config = dict(
    head_dim=64,
    d_mlp=768,
    activation='gelu',
    qk_norm=False,
    tie_embeddings=True,
    parallel_block=True,
    init='uniform',
    init_std_up=0.0292,
    lr=0.00991,
    lr_head=0.00849,
    train_tokens=324000000,
    steps=4944,
)
Each number is 128 + 32 x the weight over its row's rms, rounded and kept within 0 to 255. Layers, rows and columns count from 0. The size above them is the row's rms in percent of the matrix's.

# layer 3 attention output (transposed), 128x192, rms 0.22, rows 61-63, columns 0-95
size [109 113  94]
[[144  46  93 165 161 122 153 133 124 116 117 142 172 121 176 126 163 157 127 152 100 108 114 104 131 114  88 120 174 141 144  97 146 193 113 101 134  87 159 131 185 136  91 142 127 144 127 174 143 148 121 142 156 111 103 161  95  81 106 111 157 175 100 161 114 154 133 176 121 141 127 142  97 120 110 136 124 107 104 123 162 164  82 125 195 102  79  58  76  93  94 154 144 182 119 119]
 [ 98 156 108 105  88  67 120 140 112 137 132 192 140 132 133 153 136 101 155 155 168 166 164  99  98  68 139 150 132  71 145 114 123 156 137 189 118 148  97  82 167  96 120 157 114  94 144 173 144 138  80 111 153 115  86 139 138 110 102 130  75 116 108 142 139 243 164 140 150 148 151 154 131 140 136 108 132  92 153 142 121 163 139 142 157 151  84 140 178  27 138 102 131 144 119 100]
 [162 152 146 163 171 109  67 177 107 110 107 153 128 100 106 137 158 135 143  95 185 162 129 106  77  64 121 103 152 113 137  52 140 141 116 177 117 177 177 107 126 112 113  93 120 112 135  59 172 145  63 209 177 123 145  98 141  76  99 147 107 129 148  91 108  92 157 136 165 165 107 119 134  95 198  74 105 132 101 148 182 147 156 159 130 182 108 106  49 113 102 150 126 115  59 111]]
# layer 3 attention value, 128x192, rms 0.0534, rows 62-63, columns 0-95
size [ 98  88]
[[120 130 114 132 174 178 118 172  60  84 142  52 169 109 142  73 113 122 138 137  92 114  73 154 156 176 123 103 133 126 188 107 195 133 122 109 140 129 157 148  99 167 163 162 135 165 142  32  82  93 130 111 129 129 201 102  42 134 145 171 155 108 193  88  86 125  98 115  75 163  74 104 117 108 104 145 167 139 102 100 133 133  94 153 141 102 153  86 101 128 117 161  96  83 141 180]
 [ 91  79 135 116 125 159 180 115 166 137  82 155 124 115 159 130  96 127  99  83  61 142 112 102 165 150 137 154 130 127 150 191 116 183 158  70 190 150  77 165 152 155 116 159 133 166 123 178 117 129 108 113 107 115 124 125  78 196 115 137  75  59 119 165 130 107  73 143 148  93 159 103 113 132 117 158 112  83 123  78 103  61 102 143 135 149 100 127 147 150 114 159 172 114 132  85]]
# layer 3 attention query, 128x192, rms 0.081, rows 64-97, columns 0-95
size [120 121 116 116 114 129 129 122 127 118 126 116 116 120 126 115 114 114 121 114 122 123 123 110 124 116 117 119 119 113 116 120 129 121]
[[179 171 169 145 128 138 137  93  72  84 130 124 147 112 169 120 134 154 198  99 117  71 144 119 152 164 112 122 155 131 139  69 156  77  86  78 147 121 230  69 113  93 168 103 113 114 170 140 143  96 133 161 142  67 124 106 170 132 143 170 139 104 136 132 145 170 122 109 105 131 131 125 112 166 122 181 141 108 130 164 120 125 101 116 127  71 132 156 136  99 154 141  88 146  76  68]
 [ 64 172 129 135 103 125 128 161  68 131 138 104 109 122 125 158 155 154 131 222 111 123 148 166  72 179 139 123  78  92  68 161 116 146 111 180 120 114  90 167 190  98  68 114 124  51  87 101 120  90 137 218 167 121 115  76 141 133 143 107 128 141 117 125  84  95 139 131  80 146 117 143 141 156 109 157 108 151  85 146 110 157  90 112  87 153 119 126 142 164 144 109 110 154 110 101]
 [136 117  45 124 171 131 102 111 157 150 148 141  80 115 114 163 183 130 131 138  92 118 109 124 127 128 102 137 118 146 153 138 180 148 130 129 143 157 167 115 125 107 110  83 179 107 128 143  82  84 202 162 109 182 184 149  61 147 121  99 156 137 119  92 114 114  84 124 147 157 165 141 153  59  64  90 119 115 147 109 136 134 134  92 101 121 124 164 145 108 144  88 179 115  85 170]
 [128 170 137 175  84 135 108 134 139 114 121 139 160 111 115 152 182 165 113 126 169 142  98  93 126 120 113 161 137 164 199  97 106 131 147 123 111  93 130 158 167 168 153  89 110 122 138 124  98 130 131  83 162 113 121 104  93 115   9 126  55  90 102 189 136  91 156  85 230 141 103 136 164 121 127 119 107  90 162 135 141 120  91 159 131 159 177  83  94 123 174 129 107  77 173 131]
 [116 165 124  70 162 123  95 125 137 139 103 104  98 161 100 107 117  50 173 117  69 105 158 122 102 137 101  97 138 129 163 118 125 181 136 165 143 178 143  96 153 144 119 156 179 193 162 172 117 154  78 124  82 151 131 146 174 160 143 152 173 153 127 161 140 111  34 103 138 124 173 186  45 101 113 112  81  70 102 136 153 140 110  94 130 101 169 132 126 101 141 134  86 158 163 148]
 [ 91 120  37 124 153 151  81 129 109 126 146 119  94 111 159 115 126 133  84 119 117  97  71 152 125 134 137 149 166 150 121  95 119 152  98 113  64 142 157 145  66 133 155 173 152 101 155 109 100  99 170 119 168 105 176 160 180 174 162 159  96 110 179 112 133 162 208 167 139 112 120 123 132  45 138  92 118 107 155 106 110  92 143  59 148 164 126 193 121 134 114 132 105  89 161 178]
 [127 180  92 107 139 158 124 212 164  82 119 101 178 135 105 104 113  96 104 105 105 158 135 149 145 127 115 158 185 122  89 171  88 152 135 132 149 109 123 133 107 121 132 100 119 177 101 151 153  47 127 141  73  75 102 156 102 155 148 139  97 153  98 124  83 123 100 108 159 128  92 147 129  83 142 141 146  87 172  96 151  92  90 138 150 103 159  94  99  83  99  96 160 144  70 117]
 [ 66  92 166 169 131 158 126 154 126  67 186 126 128 158  86 136  65 148 134 135 146 108 162 159  81 126 136  78  82  64 126 121  83 129 169 104 107 157 131 108 151  59 121 191 139 100 146 118 116 111 140 140 116  93 108 134 116 134 136 108 111 138 148 120 174 116 121 196 128 109 130 116 108 168 138  59 117  96 106 106 171 176 133 137 155 109 136 119  60 137 145 136 130 167 124  89]
 [117 140 101 142  46 120  91 136 111 150 146 144  86 125 178 150 135 167  96 156 115 127  95 176 166 185 130 186  93 104 163 128 170 153 165 155 150 156 160  98 172 131 132 188 122 149 132 114 135 110 140 139  89 125 100 129 183 142 140 107 131 150 164 120 140 116 106  61 143 106 128 140  88 185 136 102 134  83 171  88 181 132 116 104 173 120 100  96  99  78 118 125 166  85 113 134]
 [137 113  95 137 166 185 130 107 117 103  84 150 176 133 149 132 135  44  67 132 156  71  68 164 103 164 131 177 150 114  65 112  99 143  37  76 121 169  73 133 110 154 155 158 164 141  68  99 163 144 126 131 116 118 107 110 104  98 161 144 177  73 124 109 154 130 158  92 154 112 147 123 151 190 117 181  78 129 180 154 148 167  81 135 106 211 113  93 149  72 142  77 128  62 113 100]
 [188 123 122 100  82 107 145 164 104 117 129  75 149 186 164 148 167 132 170 138 116 134  90  73 143 152 157  97 202 102 174 183  91  91 179 117 160  91 138 134 146 126 146 147 140 113 138 134 130 118 125 144 124 129  89  97 125 122 139 133 115 143 150  99 106 139 213 100 163  93  94  96  95 160 183 158 111  79 100  92 146 155 145 121 151  93 153 145 173  18 130 121 139  83 146  93]
 [136 152 111 153 148 154 116 157  96 117 161 130 110 176  88 173 126 145  60 131 148 116 181 161 130 119 119  83 100 125 141 171 106 153 201  98 107 101 129  59 152  80 113  93 137 132 125 101 130 105 128  62 113 111 126 149 126 184  93  46 194 164 186 110 115  78  79 132 158 107 153 158 173 117 137 143 129 103  96 115 143 107 179 178 180 154 164 132 144 111 148 140  90 104 156 133]
 [176  92 144 121  77 120 121 156  78 100 157 152 114 100 158 176 100 124  54 118 173 143  94 154  86 125 103 156 100 102 117 144 102 156 106 104  82 154 165 107 146 164 147 131 170 115 167 179 161 103 146 152 151 108 124 124 115 127 124 111 136  98  93 101 143 130 121 155 128 137  59 194 109 162 124 120 137 111 109 123  72 102 133  90 140 128 131 144 157 130  47 142 146 121 111 104]
 [184 100 101 179 128 138 128  87  83 119 170 147 122 162 103 151 120 162 140 138 117 148  62 101 122 200 151  98 122 168 126 156 148 186 100 130 108 148 146 150 134 118  94 119 150 146 116 157  54 147 145 126 118 124 122 180 171 117 105 141  90 173  96 114 149 165  94 131 102 133 112  80 112 141 147 163 161 180 155 134 130 108  72 178 106 158 149 150 101 245 179 120 172 131 123  90]
 [178 111 122 102 109 133 168 132  89 154 141  38 120  59 100 111  97  70 113  61 152 166 126 154  76 155  80  89 119 103 136 177  82 136 108 124  73 108 109  56 120 150 108 113 135 109 104  83 204 137 175 127 145  90 157  99 136 118 135 169 139 110 144 124 193 152 119 117 109 176 169 110  96 143 154  79 127 141 126 150 118 143 147 134 131 172 117 211 143 146 111 124  81 182 119 123]
 [101 174  77  93 136 158 132 139  81 111 133 136 122 141 130 128 129 132  89 145 123 172 140 119  77  95 123 107 124 157 151  84  88  90 103 121 130 143  84 158  79 151 142 171 100  74 220 152 165 124 187  79 158 161  88 170 152 147 131 113 102 104  80 102 109 150  59  80 133 120 143 152 152 149 119 183 103  57 129 115  98 134 118 117 153 136 180 175  71  99 136 136 138  53 116 122]
 [118 164 111 154 161 124 108 123 123 131  61 177  76  55  91 131  81 215 112 108 131 153 117 124  82  68 167 188  86  94 119 156 129  76  85 158  92  81 108 118 133 168 176 156 125 115 103 133 119 134 176  93 186  74  80 122 106  74 168 157  46 138 129 103 137 143 109 102 147 122  99 119 129 139 116 133 159 131 165 114 131 186 130 137  99 135 130 103 194 139 119  94 118 145 111  82]
 [124 114 124 156 149 135 104 167 107 170 121  70 135 117 187 150 147 135 146  54 135 109 163 157 122  91  96 118 124 111 133 104 145 129 103 151  40 170 166 179 119 119 173 110 141 226 138 115 138  44 137  85 137 131  75 144 105 128 139 126  93  93 140 160  85  27 142 101 140 138 121 159 156 153 148 171 169 152 134 137 136 117 141 134 139 110 112 138 154 204 105 116 184  69 104 192]
 [107 167  99 128 159 103 174 165 164 153  65 150 132 152 145 157  70 117 124 132 100 123 116 146  89  89 126 142 142 169 136  77 146  83 163 110 127 108 105  72 134 154 115  85 111 154 123  70 127 106  92 126 183 115 124 104 131 118 129 131 176 123 124 144 126  89 124  87 159 138 100 162 106 189 139 158 142 145  93 153 128 135 138 164 210 186 148 137 193 128 124 216 185  99 146 110]
 [232 106  84 117  98 120 137 177 200 115 117 178 143 161 170 128 118 125 107 142 117 173  93 150 130 128 145 164 118 100 141 123 149 120 141 117 143 127 118 142 125 113  94 136 118 118 174 148  68 149 140 123 123 200 159 165 170  98 110 145  61 113  88 101 169 102 226  73  94 162 182 118 122 102 129  97 181 165 104 159  91 131  63 108 111 166 140  99 159 124 112  95 174 114  99 189]
 [133 149 120  94 138 197 119 139 114 114 127 103 167 158 104 132 107 150 123 177  99  85 159 126 187 103  44 126 126  96 128 155 192 129 110 162 123 116 152 106 121 105 138 134 142 117 118 110 114  97 138 163 160 141 186 182  98 153 177  91 143 166  85  92  83 120  81 127 159  96 191 135  61 114 141 130  24 116 141 142  73 140  85 116 168 129 115 139 112 150  69 104 175  99 191  87]
 [109 139 114 135 171 170  83 134 157  96 170  95 158 139 132 144 102 129 144 179 112 144 135 139  81 175 134 162 122  60 138 149  90 136 117  99  98 166 123  95 162 108 147 162 111  94 178 133 107 143 139 133 164 134 119 102 149 126 127 110 118  98  85 131 163  60 146 120  91 162 126 194 180  90 184 123 185 153 109 165  83 211 162 161 118 100 165 129 204  67 179 173  99 192  72  91]
 [112 101 146 111 124 133 128  85 164 134 122  97  77 118 148 120 133 134 122 107 103  84  79 126  86 117  90  50 108 169 144 138 131 111 183 100 151 155 145 150  75 158 137 109 102 177 122 114 200 153 170 144 121 174 186 140 152 129  93 116 112 150 105  86 127 187 108 132  83 165 148 165 133 158 143  96 176 164 175 154 144 154  75 151 148 156 133  66 180  92 110 108 145 131 121  63]
 [124 109  90  97 146 139 123 136 147 137 124 153 106 155  96 151 184  98 200 132 139 129 196 117 192 136 107 162  75 166 106 135 120  74  86 136 128 142 140 131 102 195 162  88 126  98 170 135 147 106  81 182  70 114  97  92 141 160 111 158 143 117 163 139 158 125 168 125 153 146 180  64 116 112 192 114 167 121 113 100 135 136  94 127 112 106 182 104 144 136 184 160 109 173 142  88]
 [172 159 104 110 190  81  88 123 158 183  87 132 109 163 114 133 120 129  61  93 178  43 126 127 132 164 111  64 115 154 153 142 162  56 124 179  98 110 143 157 123 128 170  73 126 112 113 142 137 153 135 169 126 183 159 126 142 119 182 140 102 127 119 143 143  81 109 149 127 122 154  92 130 126 113  91 123 170 186 145 120  82 132  67 209 140 127 111 119 178  90 148 178 168 154 115]
 [ 95  76 165  95  79  60 112 185 100  96  88 193 127 134 125 114 180  97 125 139 151  97 132 138 114  58 123  84 146 142 164  99 125 123 107 128 124 188  88 105 182 131 144  99 111 112  96 140 167 142 133 179 142 135 143 166  95 108 140 132 130 149 141 110 124 127 132 151 153  91  86  92 137 127 153 127 123 150 135 145 104 107 127 115  32 172 104 167 130 161 135 101 115 169 117 106]
 [139 164 171 108 121 105 122 121 133 126  76 138  81  90 100 123 125  99 183 138 138 149  70  99 187 146 161 151  72 138  83 149 130 131  87 140 137 142  95  60 114  89  90 121 114 167 152 126 119 115 144 114 170 122  88 121 163 127  97  85 127 141 134 137 109 122 116 168 144  67 138 176 141 124 163 104  98 129 160 159 121 160 165 163 171  53 104 106 126 126 128 130 179 102 149 141]
 [166 174 126 110 165 102 111 137 149  72 138  81 132  79  84  61 107 146 111 142 167 131 116 185 157 117 192  97 142 160  94 105  63  98 148 164 169 117 107  99 118 140 128 109 161 155 136 154  59  92 128 162  93  99 205 107 109 106  96  62 145 182 136 137  90 147 146 119 155 135  91  85 179 125 158 184  79 163 128 112 105 124  75  78 122 122 164  92 111 138 164 156 131  56 138 135]
 [117  80 125  84 243 163  91 125 135 134  99 133 156 101 141 133 122 105 186 130 144  62 111 127 120 100 117 167 122 234 155 100 123 182 140 138 102 132 151 124 113  99 140 131 131  96 129 152 114 201 136  84  94 105 137 181 121 119 115  87 154 124 114 124  59 130 185 126 141  76 126 151 143 131 111 168 133  66 160 147 109 134 157 121  83 121 108 145 130 157  81 149 141 136 115 160]
 [138 127 155  82 135  60 110 177 144 124 128 116 181 101  75 125 135 122 176 105 130 173 101 111 128  94 115 144 118 110 202  58 121 165  90 218 168 114 147 142 102  87  86 152 113 133 163 105  93 115 116 173 166 153 122 184 176 150 131 160 126 132  93 131 117 140 102 150 125 154  83 103 154 128 113 122 153 139 137 112 158 156 125 169  86 202 119 115  80 122 193 149 128 154 108  96]
 [117 114 181 119  97  75 106  78  63 143 107 112 154  30 114  89 153  59 159 143 144 125  97 153 100 107  85 182  68 144  98 153 120  93  87 101 120 147 111 121 135 145 115  87 143 126 150 121  83 143 117 122 137 155 126 125 122 145 166 157  50 134 141 156 145 100 108 160  74 162 135 131 163 181  52 113 125 196 189 127 138 105 105 152 111 150 119 153 126 105 137 176 121 182 123 150]
 [113 161 124 173  82 175  94 145 117 195 160  83 124  84 103 152 125 202 149  97  88 118 132 135 178  82 121 139 108 132 147 126  82  57 131 129 160  69 152 113 114 134 148  78  95 104 146 134 114 119 141 119 148 139 109 156 165  67 142 114 156  70 132 157 136 132 108  77 135 129 180 120 163  93 127 120 126 201  82 142 167 115 145 117  58 131 169 116 134 102 130 154 173 165 167 177]
 [136 168 157 120  60 182  99 154  82 138 102 122 125 173  89 120 118 144 100 103 131 176 115 158 139 128  95 121 185  95  86 191 156 150 146  95 119 124 134 147 182 113 154  97 112 162 131  40 109 108  92 139 138 125 142 105 124  90 143  57 125  74  81 158 126 135 213 104 139 145 117 135 155 216 137 100  75 179  74 129 138 169 103 120  90  52  92 152 113 123 142 126 109 162 146 129]
 [191 159 145 130 153 122 131 173 172 109 123 174 111 145 163 185 132 141  86 140 116 118  92 136 173  81 164 113  73  98 107 176 121 132 134 128 157 116 100 149  82 135 129 142 138 104 165 141 165 150 117  67 123 113  95 105  82 130 130 159 123 163 167  92 107 121 126  87 151  40 114 102 130 122 114  99  98 133 141 129 119 163 119 103 145 175 131 125  88 174  62 174 127 150 147 120]]
# layer 3 attention key, 128x192, rms 0.0775, rows 64-96, columns 0-95
size [122 119 119 118 118 126 130 112 131 117 123 117 116 120 125 110 113 111 120 116 124 121 125 114 117 120 120 119 118 112 115 122 130]
[[121 178  95  77  77  71 133 156 171 125 123 130 129 183 188 124 120 147 173 116 136 141 151 109 145 120 112 103 127 128 164 104 102  87 130 165 165 175 128 164 120 185 155 140 124 157 167 147 110 131 186 118 130 142 151 148 124 120 156 144  74 147 175 138  86 125 117  86  75 153 118 109 126  68  83 165 125 145 120 122 107 136 174 122 169 112  97 130 110 174  64  17  84 126 140  97]
 [174 130 111 130 108 136 134 115 116  89 152  73 114 139 130 108  97  92 117 103 148 129 150 184 141 139  88  86 133 110 106 137 117 128 171  82 173 174  97  81 102 156 141 142 164 131 131 107 136 153 171 149 103 126 136 132  94  77 131 135 191 129 175  85 154 148 154 108 131  97  86 140 153 157 129 143 133  82 150  92 103 164 142 166 117 100 117 152  98 132 115  78 130 128 138  96]
 [183  93 134 115 133 122 140 146 129  96 101 164 126  76 139 152  97 136  81 110 129 149 138 157 114  78 122 165 147 179 158 115 138 112 152 116 124 148  79 154  71  75 200 180 161 119 144 159  98 145 107 105 119 124  99  84 107 147 165 153  71  55 183 121 155  97 132 126 106 130 151 131 144 145 138  84 217 107 126 146 185 145 180 150 123 185 119 147  82  88 179 156  75  62 151  64]
 [131 150 133 107 115 146  46 140  62  80  72  58 149 195 110 180 125 104 134 100 127 149 123 151 129  35 131  88 110 121 168 140 105 132  86 146 124 143 136 119 137  93 122 152 161 110 121 142 148 114 171 115 101  98 112 110 154 179 142  91 144 120 146 123 130  68 182 177 127 132 132 145 150 178  95 161  96 137 138 141 117  50 156 133  96 131 134 183 176 112  85 153 112 126 159  80]
 [137 140 169 185 155 112 170 156 178 133  88 147 134  64 107 151  78  77 155 139 116 147 113  98 106 158  98 161 103  96 173 155 168 119  88 131 160 161 145 156 118 168 150  99 107  93  92 132 137 106 151  59 136  67 137 119 143 128 109 151 106 130  89 153 159 133 123  99 173 154 130 141 176 214 121 117 125 113 154  47 119 134 133 144 102 172 142 120 132 149 147  99  69 129 138 113]
 [171 120 152 110 161 160  91 130 150  54 106 209 151  92 125  75  81 125 156  80 120 121 162  85 132 110 122 126 165 205 145  95 113 169 127 149 120 172 167 132 137 160 139  96 157  89 147 105 110 155 111 114 123 140 143 158 166 160  94 124  88 146  88  90 168 177 156 138 130 142 125  81  83 146 117 200 158 136 110 128 162  95 148 108 102 119  81 166 156 153 133  77 191  52 130 112]
 [ 82 120 184 163 150 126 113 169 129 107  70  97 111 129 154 130 142 138 151 112  80  85 115 134 141 157 161 152 121 100 136 140 136  60 149 126 162 111 164  67  90 103 125 216 128 145 140 144 112 121 151 154 113  98 170 156 161 158  98 186 107 101 120 154 100 113 133 152 140 124 201 122  94  76 127 160 130 147 173 108 106  84 132 114 135 126 143  54 128 175 144 153 159 115 114 138]
 [117 172 109 122 169  80 111 148 114 146  81 101 148 146 135 113 193 130 124 197 168  83  96 134 108 144 164 129 159 132  48 149 115  92 149 118 128 123 137 107  75 117 144 113 155 116  99 108 121 125 117 132 115 116 100 143  79  77  93 164 118 110  92 113 142 141 133 102 102 124  80 169 171 119 128 177  76  95 121 124 154 103 158  98 216 128 112 119 228  51 156 187 192  98 162 150]
 [204 122 201 138 138 187 169 136 112 147 184 102 160  68 162 140 114 151 145 154 119  94  97 142 177 135 158  36 144 134 121  85  95  97 108 125 123 159 112 133 154 162 139  78 117 105 114 169 108 140  83 117 159 103 191 129 113 125 142 125 128 162 164  65  53 102 124 144 143 167 144 156 119 107  90 100  86 135 183 113 111 111 108 184 115 159 177 146 150 144  71 118 146 170 154  43]
 [168 115 145 177 143 138 151 174 107 123 118 172 130 121  46 150 149 152  94  96 162 116 122 104 177 109 122 116 179  96 142  94 157 188 171 196 150 203  80 100 135 101 119  66 112 139  88 152 127  96 136 110 139 101 138 140  63 156 124 137 128 102 125 195 138 153 165 120 107 104 137 118  94 100  99 138 153  84 143 112  80 118 168  85 141 149 109 113  93  95  87 137 185 127 183 135]
 [ 90 164 123 169 144 141  97 127  99 119 164  94 100  94 123 103 115 143 114 163 121 139  99 113 135  88  97 133  78 113 159 172 153 134  64  78 151  82 148 116  86 129 161 120  97 164 146 197 195 128  87  82 184 105 155 126 140 144 101 165 126 160 115 131 166  95  75 109 102 105 129 170 156 109 114 241 176 170  77 148 114 137  81 127 161 113 149  93 117 135  41 164 127 130 141 108]
 [ 92 120  69 153 151  96  55 121 161  91 115 128 111 126 178 141 164  84 135 144 146 110  75 112  98 128 128  90  88 151 115 141  68 118  65  83 181  84 114 113 148 186  92 116 157 158 131 164  73 164 164 205  90  88 150 121  88 103 110 172 148 147 160 173 121 116  88 146 137 130 131 121 140 139 145  36 130 161  83 118 128 122 115 173 136 139 138 136 113 164  59 124 169 112 145 129]
 [120 142 147 163  90 122 110  96  76  91 157 122 143 160  86 134 141 107 169 109  90 111 110  86 160 124 158 133 143  75 100 107 118 168 132 195  77 155 139  65  91  76 179 150 145 145 188 129 124 143 152 135  93 126 107 150  73  80 141 106 128 122 139 153 100 122 167 131 132  67 130 129  67 115  56  82 111 123  81 145 131 159  85 115 100 145 123 114 180 179 128 125 112 140 112 165]
 [137 156 156 111 206 104 103 114 184  79  97 131 144  84 137 129 142 138 155  64 158 137 135 170 150 149 121 160 147 248 153 111 160 115 125 135 136 120 130  92 120 128  72 142  88 147 108  72 139 128 164 100 125 142 112 148  60 137 115 107 134 154 126 149 169 146 139 120 119  79 141  77 132 117 144 117 145 114 143 123 161 133 158 185 157  98 141 198 111  99 120 157  58 110 130 116]
 [121 127  34 147  95 146 144 182 130 124 146 151  80 104 142 146 118 132 117 132 128 146 152 152  78 109 106 204 185 143 154 141 155 162 115 125 136 143 114  74 137 180 174  94  89 117 138 102  86  89 145 154 120 138 149 181 141 183  48 117 158  81 163 123 183  92 154 124 131 143 111  76  65 153 120 173 112  76 118 102 105 105 118 123 131 147 113 129 108 146 106 140 142 160  88 176]
 [153  95 140 180 123 108 125  94 123 145 127 173 129 139  84 109 103  68 170  84 145  95 181 137 123 104  91 127 140  72 114 126 131 169 111  87 124 146 122 120  89 117 161 105 118 142 142 178 113 110 182 154 129 159 124  81  98 169 105 116 161 101 150 139 170 216 131 138 145 137 160 171 135  79  96 114 133 129 204  71 100 117  98 134  94 121  84 148 157 138 138 119 119 108 106 111]
 [109 106 174 119 161  97 174  95  81 176 190 121 159 148 114 149 107 118 125 124 138 169 137 124 148 122  98 125 144 140 102 103  98 110 113 144  96  99 207 174 158 161  58 206 101 106 205  83 135 100 174 174 166 210 153 166 159 120  82 148 108  77 131 129 163 143 110 115  73 186 115  98  48  76 140 140 133 173 112 121  78 122 132 178 133 112 121 126  96  66 186 125 121 133 130 102]
 [111  94 181 166 118  70 106 137 171 169 152 121 127  84 105 109 110 134 124  92 145 176 136  74  84 140 153 132 116 157 171 133 192 140 148 170 135  79  86 143 118 108  67 137 167  93 128 133  54 166 133 118  98 159  94  89  81  31  51 117 145 132 139  87  92 192 127 148  95 136 150  74 164 139 145 112 112 183 141 143 119 145 176 150  98 127 154 113 102  59 108 147 114 159 143 131]
 [152 103  97 131  83  92 176 152 112 197 156 162 130  21  91  86 102 103  54 123 157 149  68 104 146 132 123 124 126 151 126  92  78 159  86  83 116 177 139 158 107 117 157 147 127 173 115 141 172 117 164 153 144 210 108 112 155  77 134 166 174 131 109 100  74 104 151 111 101 154 118 140 165 157 112  63 131 146 118 134 140  50 198 130 119  81 106 142 115 109 133 110 115  89  65 164]
 [ 89  94 139 120 132 205 112 116  76 193 123 117 106 146 155 114 109 116 118  93 154 113 137 156 152 145 118  96 164 127 122  90 132 160  96 133 167 129 122 107 143 160 109 134 101  90  51 109 123 174 111 155 202 171 155  68 114 115 166 155 152 113 138 125 108 138 151 132  93  72  78 100  81 177  99 103 180 163 150 207 112 151 129  88 146 120 143 117  83 133 145 111 115 147  83 128]
 [190 123 163  98 114 137 112  97 131 132 134 197 123 153 155 135  98 137  99  97 137 152 197 112 138 138  92 128  91 112  79 168 171 112 126 160 145  74 127 119  63 118 128 102 172 141 194 157  90 141 138  33 162 101 102 148 103 163 124 108 121  89 190 154  87 142  49 132 140 161 134 146 150 114 109 179 118 135  81 153 161 113 163 138 119  48 137 140 165  92 152 116 115 142 121 171]
 [112 102 105  60 152 118 178 119 143 134 111  66 135 205 164 169 147 162 150 125 109 141 109 157 134 143 116 125 153  95  96  95  50 139  82 154 134 150 153 194  88 126 161 107  86 162 149  91 121  70 130 108 133  80 125 119 162  88 106 206 146 152 149 146 184 165 121 173 184 119 156 120  85 152 128 122 124  95 169 119 128 100 138 128 149 119 134 122 105  75  96 103 125 118 136 112]
 [145  99 116 124 130 119 176 192 101 167 153 101 160 132 132 109 154 231 105 117 127 218 109 113  88 171 170 142 124 129 181 138 130 167 103 119 119 158 123 147 161 170 108 156 119 127 148 140  78 109  65 130 167 105 162 116 164 164  84 131 112 144 114 114  74  87 129 169 105 162 119 155  95  92 123 113 133  45 133 139 148 103 188 139  98 150  88 128 118 127 108 138 129 156 107 101]
 [108  99 102  86 192 161  83 115 129 142 143 133 128 124 157  94  96 126  91 164  72 134  87 140  91 172 126 140 126  93 114 131 115  99 122 107 182 179 130 136  89  86 114 164  62  53  88 141 141  97 130 147  70 132 140 117 157 115 113 129  65 139 142 164 114 121 142 116 131 104 193 139 134 132 128 137  96 115 145 117 209 138  82 165 147 122 114 149 155  69 155  86 144 144 192 143]
 [121  91  70 124 187 150 102 145 134  84 123 157 187 160 138 110  68 132 174 106 134  86 165  99 133 142  89 115  95 138  98 142 129 150 130 192 160 179 114 166 159 189 125 134 161 129 150 158 115 115 165 140 112 108 125 103 107 120  87 130  54 100 137 128  90  98 139 101 100 157 115  74 102 124 185 126  97 150  89 108 171 181 119 211 112  81 145  91 126  98 111 162  78 102 122 124]
 [104 125 134 197 171 160 142 178 150 128 144 157  68 162  38 144 154 135 106 105 141  88 140 102 151 130 113 174 133  67  98 141 155  93 152 138  62  96  88 164  78 164 146 166 146 105 150 144 105 175 114  96 113  70 120 101 125 144  95 125 165 113 123 152 177  78 125  91 143 158 146 107 116 150 102 121 151 145 100 126 146 167 184 166 119  65 168 115 124 145 178  55 115 105 171 102]
 [133 171 109 141 104 121 149 117 154 128  71 105 137 117 228 161 103 127  95 170 164 111 162 168 110 178  98 150 119 104  83 142  63 133 127 131 166 175 136 104 148 136 130 112 146 175 121  86 157 120 175  82 137  76 189 140 116 126 128 116 169  36 128  65 138 165 126 133 124 180 126 123 157 121 171 136  94 164 136 135 134 223 138 128 135 150 106 169 121 180 146 107 126 113 110 168]
 [130 151 152 188 102 143  80 154  73 100 100 124 142 145 183 115  98 154 170 149  93  71 157 105  75 115 145 178 100  93 118  64 195 123 138  70 122 146  69 121 168 132 148 165  88 206 110 132 138 140 143 107 120 146 128 169  93 149 105 167 152 143 132 147 113 130 153  93  95  90 136 196 158 110 164 141 143 175 121 111 190 115 108 161 162  62 144 118 118 204 201 114 160  87 146 129]
 [172 104 130 163  86 129 153 124 119  98 134 104 152 132  80 155 110 108 129  76 148 109 245 134  97  78 111  89 161 129 182 136 139 104 150 141 143 141 139 153 103  95 142 110 125 116  79 113 107 153 155 115 188 165 102 134 137 153 131 164 181 135 119 211 131 147  50 155 133 153  79 124 160 136 141 154 154  83 137 156 129 175 161 120 126 128 151 145  95  92 136  86 125  95 143 201]
 [ 86 100 104 149  87 132 142  88 155 173 153 114 143 153  97 105 165  93 143 155  94  94 183 136 131 184 108 135  83 146 135 140 177  84 132  56 161 105 139 150 130 112 169 163 121 153  68 121 145 106 163 146  95 132 145 121 179 171  99 123  99 150 136 117 184 181  79  90 157 105 147 135 127 126 140 153  79 174 199 174  72 193 152 134 130 126 101 161 167 194 137  81 122 124 166  83]
 [112 111 151 144 127  92 201  89 184 108  82 147 202 120 104  93  99 124 104 161 175 169 142 129 139 132 126 114 154 135 137 128 131 123 126 103 166 122 112 108 136 156  88  91 147 135 141 130 140 120 161 198  95 112 114  88 123  49 107 131 137 148 128 124 146 158 133 132 102 132 144 110  96 149 136 173 157 101  69 149  74 152 132 179 101 136 116  72 144 143 154 158  38 191 122 155]
 [119 106 200 101 101 131 119  61 129 106 138  98  85 156 208  73 172 169 105 148 110 201  98  90 117 133  80 115 107 117 102 190 218 100 137  69 135 177  89 124 107 138 174 140  70  86 170 165 143 163 141 121  82 131 124  94 157 107 139 151 162 122 108 144  80 132 121 103  97 162 126 108 152 127 130 153 104 177 132 141 104 116 170 137 114 115 142  98  99 124 135  94 101 132  75  69]
 [114 110 128 132 139 150 203 144 154 132 192 119 107 142 131  93 174 161 133 195 108 150 110 121 108 130 115 114 131  29 124 140  99  88 153 120 117  90 115 150 104 161 136 158 136 112 104  95 165 206 109 167 118  86 115  83  98  80 177 129 171 126 142 182 135  98 138 162 108 125 146  82 115 119 114 149 142 145 173 121 189 115 181 121  70 111  80 133 137  87  99 139  91 146 147 119]]